Each number is 500 + 40 x the weight over its row's rms, rounded and kept within 0 to 999. Layers, rows and columns count from 0. Numbers have three digits each. The size before them is the row's rms in percent of the matrix's.

# layer 2 attention key, 160x160, rms 0.103, rows 0-159, columns 80-159
095:414530529474508495493532509529468467550485508564427482514516478499483517542580534529469467480424503472537513489593528547490508520431540470454549518452469538561497500562509520535503467495521438446456482488487551427534541510471514506471458463
120:452580504459504511487458500557441537506537489481500561549505542508532492570523443502507463505483567429543475520547532537447554449517495482498483455529432471554508482554476472525505488498536499485406454531545475431495454526640486500440527499
091:487504465453401531453487537537473530498487364435559519544530501497571485538521507525485450508518491487501466514525501524488513457563475458553455413466527473589504496501456501478531470489520471495549529494480518435477496514445523515408466473
099:466510588509555483499540516484497501569449508525549565524467426502509462528450545487456493487544520472515533526489541509451582478509492508525502451503507443521491478593544467461420509494552477444456469437489536439480483477573504537485520607
100:485523576451471560521427425569505549471499476519483529484476508521533452516549498516498471524490485495459533517493508500536503449496530504501514511517451515535466506608513501566530530452584429512560490521420514477533491473454512598506477507
082:488495497463493561504578448499538514532447446545515560422459513513529521594414495474519471439569471456475455438449533545494554501560514488535529525452537483524541512453514469470460498500402510523486475517459526512499440480499461525505461531
093:499484500546533472512543520468488447489518434440475547491476583505482488481485479495506494473521398502453513475486487556476499514464473503537491438423514447487514499531528478484468465475513497533434519484504566497576472542532520519470515444
101:525464588540435447521561515456492496471420548488535522465542485511444498531520546503484531446483486457531477495497516531553458548552428536535467486514466443517514544489521409492480565588465415473480553524446487470493499504500560523551462471
095:495500506560523447544522486439407447495532539536504518459503569566551442455482504456517477456491493431546567479482538509458449562476481431533505501519460461496487468483460462408448492495507512438560419486534431498518511441481506566517508541
091:456483530470455493457477541512506520485566477511433433540497423481583465436534508490530473444526440531557482488471530504411513503470563563468487527461491523469524453525411543498504501481464504454499492455532550506527544468514539503462518544
105:473521530432476499448488538468568476523469516600498527497527463513450556525489517504488556505475505447439450540552492542490607438509477513496482497533500509501509517507523399524501474480534505536451484530508492483436480514587495436483594442
110:568423500542452466522580504480466557499551438471503468458512515452451550521523527506465436503501373558447538570444466546547497452512490519441525444493521472501516511465511554476479494469472520528557505465480570527494481474549533505497505569
111:501529463463499534519485421504494507453480539586413577516480501496502524491513522552469499537524527536493427529465497495419523469516524473464578486548494537542478492463461514512567524444499478568428504515454517444489472491589512466468482488
102:531517518572491479483508508469448458559509551426578470582560472522455515483502435498493480531549495490509505492472572473446470559426518491470503432512464483521512516481527496486472523475472529526574509497625562474568512511500501452566553515
119:515492480552556422471547502505517494470560602513513542543458500493469454457539517528480563441494465515519540499470501503547384590569525438514474449505441459576486522473521501419540515518508453464546461503525451553442471480445511551537500519
083:472546460445506577464489523491526518441506566520502515494514466511497457566505529449527521569504459532576469550470564411504569483502482559475487469485531445578442559563490478483553562481464462503542496474500481537495464453446493491502520464
106:510494548506483504509436507470503548497546456444467490481507490541439494457470494524471464541504531484557557515486481489493416568471549512541480488500507535385508490501511551440498517525426486572526480481560508514479530467415465546482463554
094:427462499468512492553511521466453550481565482489502528535504448460462441557529472465473483491461444500482518531521495553549586464520442449504480509557579540501510521493549467531519532489497478428469522576543483483471447442544527555511448442
095:475492570404465504495453491457480508407436473534547481506522486475503507449530489471490516507503538544425500488516447474505505582503453490492476519553506523468468564558500525542505512476501443492462513520521557486509504449467526540546544484
086:483528633403488484472444473515436513515523560496550540553481413577473550490448496481484430526509517415497492412481482518491477525513497437516559446488514520510521525538509516502463512409546523513493470518512519493537461479486488492578468539
127:493436498510440516511484475481572568471594483473531429446496493423463549465424498466584554487480431509457518489538457459514438526515488535477497506492552487448510494462476489475491513507491498468511507482492475560480531482532530510570489492
100:414481524437473504466485499548500526526473470520528464543512479503496491528503433593471490534559531465475465451469546525485575460492532495514512505522463504579469490475472496570478545381481509539453489525601522544521436528471512412467468522
109:430539508482510556481463480542469552536500554552532528579505519523487555592622499494442482482443502440488441448503534505524559448497500444515488471563504490472506499526483545499504508532443509494475498506457483441494504593504489504501491483
096:563505453536507511533522517465507518512563459443550493463514536518559514472515507468536437518499562478468549527572457461394425557434508540473510448520534408410494535481446507537434479521538562540506471489572447444557541486479477439573489502
097:509569501511581415503514493492555501457518482477492485578530556514485527492430465516492507468518463431540573505500597500488455576511508518486480459448469479495481507457587550520533490518488463534502462464505527441489505531465503526482509530
105:466364534492520458439466515460470464526479542484499504517541475543493534530490486531461577548491555486509447520533555451550472537430499464500515462524523469437486487409502569394469483563522506513523524528436448549467493429577487440530523491
099:567513426420542548599537501578461478488382466488461490487502489504457485580538536509481494484451504539499522459498532510562513461463497470476509516476491514580509497496521465461494411478528576455445468553457491427479480524549491490442493416
103:561498434526490506535492468494520499541522414461444424450476550499489553470522538503563502505518452527473505433487468469509510520492537478503484545530529518457513512515566536447396533591497513532525549485599446563481456488483491532464571486
088:528506468553484549480436557513459538542523484468525550471564514520541510565600423512497493448429520475494520542577514508476521513559491556502509528492558476518526501516513370526511508536467467515504520525476496477571500572450484570377509520
083:565485427435512551534491496502471491433494481446551497457502470497494497476449522521488465500481485478438475521467465476474462514465536507474481521441498472586490476527536479524480457557552481572623504478498493536451536495531487501524405418
093:490570448507495515529490462510466535552443505575505472569473502519474415516461484457511497493435453429550564515522475521488430519555442538499615485478492502514536511523461514501520488496547491506477479498501490536544497409585473518513459468
115:590456538557497462516534522477505478479482545480485425495505491487480491439417556528551526466524422434451546476515486483502471523437569497480430499523505492453510551483507517531475501523430432552496487486512500549515533447508514457551515540
072:422517551496542498560485440458505567472564531532543549504529539486552477506464525453472440479490458482535533480504505499525451496525494489453474617471524481530512487526517578507444474508468482456470516479546457504535515544469529521540463554
077:537502499569542511525563533548485453530522498408422579565563503471466521449541484536479424507532550532546573460558508473516505510493524515542518565441467519576542509482542371459540472579479494446510494520495520489539499493496499545492501450
070:466519489456548443499521527511501547518457501450427482560541486499510539530486491465507428455516507501564467540511507498514469553548505533492482514421540594509500511400541517435513482503550482498510489518533440497502498543481537451528535493
075:517580429498617497462482528534481479443470534484484493490458520571479550437491536489506489529491511568455487483485538503491525558512521478502528503438525446496532512517562421572517544501480524434545504464471516444496441472427537400456500506
070:515521522520482532448510459487556500555546488430449530512571497515367471532465437543456576506510508552473496516563545508530521511521571451539456550475459543504551456546518448571523529466491503521491531481538540473494515522428508455518508482
073:556516458461484517471478525521470524511444480497512510475538494513461459510481525521505508477474511519513521459427447433486418542504526497546522460521512494436452511510491419563553468445546508423478512548509532511508530438569563482442533483
075:468483514539506471515491538532446488493568463495488431455514514523523487471517574469479456483511577410526536541480496455496585466457517515550537494528599441484453561506468579491547487495450474524487568509604435499421575466574481546510478490
067:576531402530470492482480494544495532532551543488449492473491597484460486510475465527529628531457498497556473449498502477536488512456474508514531471485589445476494533482532555474496502501508472454469493482436561501568546528460529516501479542
076:471473567522502532506530478544485520550458465560525488460478423475457471578581550486498481474470522519485415478497510482451462428560529482459564512440459508511522530461453374478492476517467495443486455539515423545520511478541446437445502553
079:435503443542617437531581504469418509439519486438469486481488542513465459524456547466471479517506490487549545496461423491488480521483504573499399540443493477526475492452484522477490514542549528475579496435541516526469520445496493499519475533
076:535531521499481545518506518553475457478450583435504465572513583497458494516590458515521498501524503580526522495481428487511373515413440493513508438518463598530540509509500456508457515537493471492517528520511530513482476481451513539592462540
078:513456442476478530537543490480488436466519477438530474573525428488558463547479488541490539461531537482535509531435460508467421549452502512462504431470419553500525543515567529557472493507527444441453513493534503488496508489539552529525510459
069:492476639571561471516471474517552472472495428499464505482543509546601495497515490509526525509503501523520532457520478532486515533516521470503439465479506489525451489445489480463445508501463529522522501505446497568493536512407445587475485503
086:449513506443488552510409469527562524531487487588540509460535437487438555518533555533502470514447534503447440542519539494481518502489486496458542540556496535585497467529494543523497546458587460501459582563528535515521523498504482446495539448
069:481549446485510463507520555511588487513482514477497489556517481495464435522541493489478486531498500435466439560473444498481491488563557444488529541482462438498528521531484382577518481524458514592511462506464475532480481532453434494467491460
080:467525504368433500485514513506542503566452509540552502527486455520500480547466440513512444501497563452494510475476484494446561520494544458505527394522511457472538543568455442575479479618549470492504444530455540456468427524536467487461525530
068:398542513577465480510497501486495460434506530563504418486535500504518525465494486473519378547513533469509487531552487464537516473572485504464503442529557470439485523456463476457486501467477532430577522535556449509536492386503492502514434507
101:530532472538529458484601486529493457428481448454528498558450579558502526521415527516493599492498479510473557506456482495540467547436516542517512545420446446553521519506456508458480478502486519464516485450490557507483504489576492495502451496
075:510558570516455529489464499548473465482469535476458374428448538479467498533454526494510498531488488432481558465451464503498488456448463515561488510501473579492513492444433503510520558448507512508528479496537512454524531549637493511458479501
060:468453469482476556518440494481446488472563512487533595536494498476467491437499460496519458530464487502538473488505522460531463512374504440448517531498506519495523504514490574520503536402490512507511521458474512490477479526434524494442546489
086:522468485468616421516458523522517498444555442461514443473472511486581464494405481481478476480461466498479483515504490513531469538493490477418499531448498506478459514503552635518466503465502473523516508483507372510481497451508494534541486532
077:514497478574477466491516489479539471437578521559502489498496475524525470478439513523469565482536462454500524486554510506512513546450502550542495507516515481493503511447459456522475549445541525505581471487589491483507481429469517474528497481
073:496436475495481453502508477480461452505553462489441443593484527468489478487465463493488486533483509480569538490513536503437488535436467469485451394498501548503480454451586606519449465494535509510527471498507441459459538507535459484502514505
058:380514519462437470520465478548449513433491432487484474511573480553473497519503526517455601509395539514480540547422500548487502563484479548469445496540548518491496435446421597499521466468514508440523517540512498471485477493481497462552495570
089:542461560533539501517503453478515476498570495416502470567497502522518496490396522501490466484437432424494506542464521505518447484464461523480544516485470478571478498457486535446466481468536483540578488484551497479486475515423502539498466587
075:468528540493470498512533477515517462471482447518506584488550405483467516525561502493459477496449538471463491521471498455540541515563466488523522488503546499434499480573484512536490463475579516515474473514506491569546525414501461495498443484
081:474493444533567504472574518401495480515559521506542400536480501517508479470397531466497477511504466515510565507503487509503481494464452479545504489417487509523489525558489443481510431494481442510488490441506513497481515548559511493463512470
074:473525397461406533558478495509519460536476555562486484446487503475476536518535480494478510532491514512417464489547496513478498446503507454499500476544462526422501484549400400538468550510515561520482487505398498488491417540477520475430512479
079:538549515488513519491584524486500482550505503492482498546447558543551555514558556513510492468536512539528503492503496511555442545452463538547475478527448539555477513503463476493485421516495419384521480491480505477484430549464510532469509441
074:415568500454530528517520502540460512512474517547544587504515526502437521473544487460489543458507445416448565534498471481495460496505554458513552477535519504468490482497432507545467487601457504471493537508514554522505465472552489551496535539
071:524491445488447464478472506524520544534523541482475543547462548469429490534625490508468435553441457533586586474504391492496516492521485530525552528492500504478517491503556549544501486533484499543590506437538440417472512529540540550481522534
070:507589485465456516465457485533500519521467474542469476483473467467508480525538525485515511484503515497542515591471488496508493445479448502513537436507419509528498507548461439476505495565482514589521501509506506473487492518483516496464505533
075:531556519546482405472537529517555463523514381463489456504464533484498483494427466522489564478524506499431459473620472531421484504437523453487479488515506477467511524502472423401509501533496451529450557453497501508485522521511492453516524485
074:432523434483517516474468518468531548527421524501537568554545474511571491532491462507501527543516518464445424493510453513507522497597535485494546446564513471474494491490517455488498475484531472559581433492538444505446469566517464427467510474
081:479531472419416483496458549509496530550533523466471474525485528508560496520521468518539498506516526476536526536543544492523495498489534519488500538482439417520493531471459474446474549471530573454555534497538494495541508522465500498531571430
090:511470508515501495497569519505482554480547558461554483468515538442437500506562509486492494464467495457496615519507574503507424469457501505552471460470502521440473516419576502526523483519455535442530509484479489471451493437484512570471472487
095:441529484455509536501458535524559483526477458504484480506540508529521462551450500517495467500489570525423438543497447489453529499557525502442486531602476474563502508544455490479504531485511538538443481500472534521534489486603485459405495425
080:474576481421469483488509503483501495553481478571485544570488487536547444535573537529512496533544546422483451550514463502493495519577566492423542553516458511540463522532491490413462505480470583507455435522542458543525459492549495377518496448
066:568443469462522452488462442464424487495498451534492493449473468548556540452436527489506555526533523540539515497421482446494520486481481476502464490494506621484488491540476502553501445497545495465520501530501595519470530439527522466479535532
082:456472527557555501497472472437541468458518490505529526445507460483434584439452542492458480544486490481497524498416544507578485522464447481540499570503488532569508496451544461542443531477534473462536489486507485446438517459396447498495465565
078:417446578484513459478512478452516514470439494511506561470523486505484487495451467526497485470511497392477494481494447518504551479552500490499587549536463519522464484427500479593481568510511464527538456520487472511455476434493522508487465474
072:544529468465556440502524552515484488520531450517443532550450535504566502513475511498511511492488498526474452480557474513439474500535502501417510526469427539490506494475451507505489528510467460466478425484506522505477502467506490449497571550
081:488518445404477546510385536495551492481518536532463475465512495461504494521521511492506563533519517473467469539475431475498534543535541470467487538587579544478460506540485513546510548483462475533436514509480469472522486491544495465477522408
083:474489499545515462504553462468518510472436523472576560494529422489519529462465436493491546498522452531492555455503523473575509447479486503514555532417520523489511509381529508543479479541531513497503534482434533543446500454355516535501523523
084:484444420449488503499497481457474485479494502503480398441488437469451602470555435451479437525542503413458533504456485461494515454499518441552551483440559548481451501565598386575474483492495480471538506499482597498497483503452487487489447480
074:563473558504535492500537515527472481520489499441560492570463535462479510482443440495484481470494494523511503526544504511487503548476514500529542516457517499452459483512571460537486488547471435477527453467500522471485468615404493526617454509
070:423482524453460512498490502479505474522535427417531536493437473489570470559479451527498549475490512529496489543576453487474483500446512474478517560513605404480503501435458449548484463546481499521479454525443520443498516516531497585520502451
073:446557507507524551476549468547552460512494455466545439501488454506502483522490475514469491526506464505454468561452467482429618463495557485508553500536500502581507456575460516480480504454519503522438462476493444512485554470498482464364485459
076:470567498492508449500437516515524522594491446543428485527449518500481485511485484555507418541497504453515473475451489523493517562522513576468500502493453462480476462491494530392489520464504510581474494500512432528499505535622544469522482519
077:472516537456531475492486482541480525569554481468458512473496504524441504487464463478500485482536476525468534489528509472433386494422484527431501511494467429511496438576389463423477467587394543528404511494469500518520502521529487564541503502
063:431568536507488503485440509511511481494476472516491462486531473540538485516513468542497441461535519497520521457491492457535511507517522476485475501475471463549505439510457507538494491421502456585427486521446459504499496516491509533474497527
082:616410461528418436470562494476522495499534495509553445490527512474500498522479486480524524484499498504530546492510524495508512456476444512564497527505569512429515536490547520497475543511450534502535479503523455468436485499496512499504485456
087:508553558477482482531523519519552489475496444528485495459496518489508550510517553478499524531520540489358405528493438541390563486560520499450503480558503501455498510480477506473494495496560511577493455552472497489511515517561481457520483464
069:560523485399481436510535500502529464509512415500476386546495508505513478576629536539514542463452486441517552503557495490505480502540481476487576437494414492473484481546539515460492455504490518532537487467502513515529519539446462530496559498
089:530536549518507484530580494552443488440502520469616599515446559520496543471531535511475485527488518519545602486451484474505494449448531528551470483485487458494514500524497532516469428554501467518525505439504506493510509454445508563570512490
070:616499494415433522514499552490462509550473547531463521512464448518460413473491547523478544510552550528534586485496567466510475528528536595460507568423484453574516513577437523485496476499483506546420507482483472507541465534566503515527468541
075:512538518535559500476462472481499515545417431524503525473505505507494474513508526500500490522514494480434444496446484474538564478485459458505482495534520542573501506388513564495498521356539465527505505579488553504508521500433512459523503531
074:592472477464556586496426515478521495529445474568522505436541514502570525458518603517475475510470551454536474526414487483516458490507531428540494531538531544457504504530462430490534485415522483468504503541448517514488489504595484482521466496
078:534434568475518455496533475512453498445516553488521553536457472501436529456511538480499375478536434498492571462521528503507522531437524493538486440455488518426519505447519441517498483584501531492487498469537454479504505504474525544562466559
067:527499461557572472535493481490479473462536435489589463474431537550495518502576534468486536449498497512514493503548495507501472551537467525537426484457451476483513477511453434550489511495490520480529483469465507523484516535525520483502508499
089:494431558479463448516568482461513496426550511476488448538454559532505449526549594507505438464443469475578586469465533534515444515482487530466521522419541519552548481521543538455446511515491504463496499477521457477503511445552500563521519607
074:490435456469426428492527497506509473449525528495533448447477480505501497494477550457536500464513458493556591456484538475510494511473471495549517540474497530495501547489516493557473485564510506391501482487522542492522509542486528447463454444
086:537463509528480471505478488479497446452555611456576424485468463485476431450583489473494514482466474536536494446545529504495438492488448495543482467433499502464501494472538516557532540541465471442523500456532488454516530472446509591518506469
077:543456470514541503515512500520503472464487608442499442500451501503467525473490612494480506525509477569565578499525542484495443544419510519503521491432474499513482452526572462614529471540505485457507489469529471532469508522488457450439481510
139:494500497546609513499596510534497457538477451460546524514502430553528466539460619540505531483451428457555521486554508549428494413477499541484482469477444464458560498505589437545460494470481464499565439541498481492478501503521463489460478477
131:450515508576526541483503490524524541480476482468507524409462516418514499498498501517515504536538479493503455460440457521486516462557526476489442534504540534412504538538485470451492508581559474518546541486501484471509530400510520480535519540
180:475469370448515517530519465523556583485540477564454538505536533511494492463441472488500485457585625434566551505502505521531516492529527535485546508604531570487497483540448443524488497517520470532489538461527527516510445497531519474451474515
155:549467516476498527542506475512469489520425487478501487458503421518559507460458504525492497508454434553453488482505599552477434535496495455516467548449491551564474480500559488529556489473437534454453458533492524463432542437508504512523526497
161:502498465569439526528499571499512488466591491543491482508480476572525530525502511565487433518515518510539534468535479600459496540506474488428461531446472489541474498531443545578497468486488482451561468500516533422524521441432468507479459525
135:482472396505497555555407521478537464483527443550528532544524505496521482540510555504542425473521473554516559432557533536498462523546466488505421475495484519556436512540471482448529417551501411479511525502544513482484476530531542509513491465
138:432459524475480498504461525566508524467533538470485466395479521533505506442541480420513562471512520474524492514493460470534455526546552521535527563562454532520517521548444429522428491460527547475564520484508561509527486483481503416422522505
136:532457484547522492502522528523482438468459554456520477503504525524494524531494545547455532599516473558513383528486516513524512527481517514471463489436466425515516498464501541536602502536502485434428474492522494519514515473493448498520459421
120:579489565490503518499435572542490548451512444475449503470502534512538535478559507483567464517494496431444498517516514509513481446483430481528486577433500505488510528533500531502484496479575486439530469502547465470486503506486511559636476528
134:531576558532523495437514417491432496532470503544440520523515461436440471565499501502479511454470520529468506499522475531494547462495505586481495478492433486517526459441490566374555505501529548519427423558500438467481508506563464550502469533
146:519494488527473496511502555509564505546449470486525495528499472494511563577490540528455527461457534572492507582596523468479552450487514490561467487503395458446486496521484492579519501482462523424496513494499433551513445437463507531455490509
138:535568515563513467576436488566473509456554530458476478514517473429417515501527451556494546526472556538485548483446477502509434523538526447435530497462491473472478524523505494494508533474539554466485431506528496520554538437560492447543512531
133:483476549542500510482471537482594518463572450480550503445481468448483549482489505534537477509512447509460456481540518547484458474451460519418527446478551513497499572518483524538475433440467481431479473497542481409465524521476556470444492490
139:388517536458518476507458487503519543586444523480481518491473522511463522446617460465500361445539499524465544583479547476454550521544582473450551490542619488503497525504487395507483488540539495454498506504503480462470520533542491487500491507
139:510499580496417552477443492526516563483571551437473539577506522467464488494515449514467474476453467522514477543551472459473470482531521494431530509502458487573519505412484588592474446494486470501495478494491475532522537543451463462546489499
143:442567431519501493449506509552460498563436539514502503473470506524521438500498454523480512498504571415527515490502523542513549493486529458531439582490510518403486514516475453544530525440506435503464478485512557444480573479462451454488525517
152:543493538454455457549487437515501485490452502538453516478460489495488491534488484469484551457488506706549544553502477519537418540545483489523541420544535505492521487497509538564531485484495580428545511530508545509503507598578458535530496545
148:569552524543498477532475527501488509491507589522521578508513502452443535444492427512468556497451563495519535498475480449565384482497530454505554494482487571568503521430484503530579544459459519454419514482485537492493522530455513477434528534
134:460531483527525518483518459472520544510491448532537546532506521542466449501458538535463533430493461474534462546558507543478597426603527487507530410543528498467520468527534466507483501453503485459520484526532497526477452453550498469488459530
148:497514474487568484474532539553450457559392488571549478457483463570513507455527488510489457525439437509524464483569483528526569490514531465487478523449497452537509521529413495539525514510474556409529461488528461467510532449480456494468476512
132:474502396418599476462527543505603532586457430479495502490493509565471505524435542494495520516558460455510519547553540542430562456530514481484478545552512511447481488528479476500453493517537518541504484489566518553471467508557511467497498510
140:463555530448540474429512450555472523398436471455451522524484506475475433476533425438522465474536512473502477489473496505535548482505490513432521496569547504541498487495523502431478533449527502586512506494467563512505494503499494445520516557
126:489483527537494505436427484567504501476397516484455507440478500477422526500506538467507516506509571464513485548504535495467483503506502564511474473495576523558523482418507544543478473484494461506526530486436447552482476489532463468540506525
150:505457466550532522457456444468542554470495427494458519509472500453478501566400467569545518462501505523496495495526408517492493444486456504549492494462527504477490429495567591496461451477496487509446530456486478499487505628510512527517506499
151:562445558449454500543472492509554521503575444417505507496448507499451574497458507457459493477521527519512453514525572523549467560488503418497543455573526555489475492423531578543431470473430458375535470515510463533485489507540468519553520526
113:489505516534468469465480487507566508452578563595464509449475470513534504492480465509480495499515508427448511466518474512503547569473502507469497471482505470568529526421391446405517524446558462551509463480481483497489505545489512572458486477
140:490525552466499521466503408516510520536511483563470502446468502505512524445582448484501517479551499525494520560415454467584482474530454514531598468562534508433520514476477459491464504418560528509514529530500548511512464528522445512494535516
156:508413480467503513467513604416533487513491425531469546586501466603559556550492551516504489550502454524534505480522541512515502511477517493500410504484431501494476508519531611600427456489557488469543494469520490516512504540544550426499479484
167:505525499477490446474489544547504444498507557511504505492477440544558474502535515472524409518471450475496494425505565548488482545487532478519385492506502498546497452538531492519524496480494521451555425554513559459520485394467479550537471480
115:434486512612527503470511503525508533512455556526529486586479477483446466604458498462484488468513550560502448471471490498492421526547484481523485514519499536466532464471572482493476454490469499485456496495440395560525469449548462554522503561
155:458478496472485499488500528524529494527505490545520500452495467540573529462500554488503472541506453529460458495558547525507510550519511449527397531479510517558469512519438421569516501483477530446534471478513519457462542450520502521485510479
144:567492589568454532493490457482448469480485523504509484529496509454468506467529524493490523524464486590494478549469455408566461485482508527445557525509480437529552524465532597549514497476487604509491481498533517547510513511509469553471540512
102:494456548555508522501510526454515415471483494507503507517455576559472420500492584515540512427461477508605544480490516501505481467436436481546449445486444539435520517519504443464493476498454476500499431434498485462510477539549502551572532502
097:455434507465466467514451478495552509466539473550494470559521549532533580453516587459530473503508461450560510494509478481524469541501471563503478439496441474424464490484401507444503458520550506498494479500571447558451511399501522534506418512
095:594479447454461506462502535503467448471507562521514424542538524498493470467488466533458482463525470457563547502506513527544417506457477490535458388474497502606539501527521483484434497461501509544545403442494466393487485554484514510539562543
104:458533501498507556508515465523521537496537517554498521386484462495484467457483490466459489500513561579479491561485480524455553491499547511453613487541542517455502521540491424506521492422548478482393493513488478504525497522483441515487497401
082:466489504535448473489539516490524524533506487446544501459472541529439591535474521501442466528566570469476492507456498521507454491466500506488482505455512509511461496533454482504517491516449480482537405467474556515535467555541512508588449477
078:436494448579392550519546488493468536544554415520488553523582485524390503632444513517497443510537537536569520551520512513545515485474500473538469484520538573537513453498491549522496537516570517479459544494518551494534480505500523503523518544
076:567477486560491488487469471520430510485509567533467449508502508479482523474528502495471516514516437513508553475562479503519466499418503465501514545529475510518500497555478438435445438484421461529568435453527519428487480524486503517522496456
070:572476530530490490600454487503478563521476474499556514402466507524519477505535493485501404525528488549491527535467512485446447534520471459467496582534551522472481480483553487435480574518517424466518559524519477559535478529450519553490515550
104:533526428511481441432584508517443457445564546470503494520492534548423456499424449494465497504464559522531560472609496538505481546497483488521500478445494503553514500478557486554468476492482513525460427445447510435541540487497516457543500516
093:513449544491552484599496481512497500483519500440536464569492514455594487518545536463515526511564457447529495501431501482545519486476476458522514456546539508525467562498545526495488515590517499462508542555553433582455458453514510548469500577
089:497426568460514421463531504474467516521539414463498540518499527499563520484466500508547507529479512478523458453478541519549551504543480491507430561571489481455510436471518479459433478566539476506509566549522413544483540417451518561598496505
078:451479491527481414469537497508446525558548443524437441478505468453474479502550579528536434462464487418432439550470455549521462489483480469517528500495465528506500514514563480420498507481491493456461471505546492490504477539445521540494501485
097:554431525543488413478466499501499412467469502509445508600506542521548470514435555553490493524479491524553524455494518504533448533421423516505493481477443500486486538513567492578485512460546496477518451481486520510512531443457528464520502537
079:523449597464541530544476532454541438417499441499498511445455516482617508564413513497491554495492474536625449529493530502542448499460504557487516500461485447483473482431420521510451457471446457468583466503476495506497460483543496561563519499
080:444568557468500509508527545503503513534472392490447545523531497506434497545477470471515499491504476513471503407577490527426530503520485529470521501531489557489539500466507414528505509543494493511500495516458576459556481493492490503535532495
076:492521461431602487503527546514560521495516541455506498462500491435467469541451499481495448527500546546487467453542508454500457586518534490433514537531501417454531474483496506554469533545567493597450504466514417484454536535483516456498490525
087:491520535487547548502471488520509576456509485548493505412533447490431557498539527518523618513496486587440503515496444503470528494567531478484544531494516475491536483406478522495520553601486523563467510528472534492487522473595503452517504494
085:495475505573511498423475558461522519487528579451496529610507477486457476526469515548486535502474502466557553474539540503513430465525505472520544515457571535550551477465504512448509477478459439439507470471487563417469545543463524440611520468
101:455569517452494529473500501531549533572443444511513509457528512467456467451558449483497497516500580534414500519533481526477521423539568483510499544535578476473513487525549540509531539535521476480469525489457524448513499641413504512445486457
092:481451471496543445484542505478574447416542522492478397556490609520597521490448543493500437496480482526603577489512568497516491505461494492516475445475482434522483486469540493463495469521508488482545475482528436498466471493572488566446484532
079:577486494413443407465477464520480476503468425485493487538459458529541448466466496487532474476469520504500452508473592518486524579480408543527470462498504517454458542578482505502509518572471457484441496586534510554490520397512493475546531510
080:525522474502519517505573527469424449567508555480481553432500525545520491573434499493467558498518496521514479568595567518425554466499502550486478588521387490511520484429478532549468417502559497501462492512508498493522478553523533479576505481
091:549466519585529501499550448482503522550449543501408578447504492440495505560480510500493550453555559529457522477463526539422562417513468465501514529541559596550561500424458429524493521518547476522498471573461498505470508567585512446525501484
090:473470493459428538478561537484419558533516479585528591527535461485445476510510452485446472505481479519498495463516518525454554476536585471541531519539486553510540451483509526514496513387567487530484483474466492435517504584557534496543541483
098:498580584460562468418462496490509469509469466481492462522484541494460462475468520499491537501455504595470472482511481481516511493557512500511505374479419537553529518470528501540473463446474465416499485447496457438506510504529490505536486474
088:476508441534555500527566515456493472466528522513529473555517540508444499457451549511507501525530472476555520439532531498561521523448445538538448446492519448553498489512543433478440459517548483504575493456505451456488481444388581555580478487
083:546483457534476561508512495424452502492520532550518565461534496586473482525499456461470463501525547524508487473531464479482595433515503510553504563551528567467542428525529486488495532473459545506485539513482465499544484542577518561425464524
089:506537485443504468504522492560499528499546484474519471490498569505529509420490512478562464475478526539528520425537496491444440511502461511508473546469482502534465473477546490522523525529531571505551512524533460533516540488468520564426487532
103:493486511517574471549524389511559491548461506496517488507443531512528532549503503514547539484479442452514510503487509486561481542536467476539487595500475513530447497578423463516493428529447485458567503550534471583498525479481471538445498513
087:418503524499595511501494485459529489466496600529497454456528484526498583517461405507490458548518530472458494485453536500534528445469482455531503444528567519580536468503597526504434470421497506527538518553506435509485489514587525467529513447
075:560556518489547523498506507475447467445531579574586542427468478514448567489419516445521511517496500511452470465549492516519539523528454450484502459473543543382481480441445414495509430538443487501572552496498529498525513418571493523530500479
082:395583547513469518544560426539527536590526492515528492448504449478576516474511451525508435480510503546471522514550478506452543434538534462540555552520523594490516476519575520499493535482535465482433510504513472508493530506454479538542498486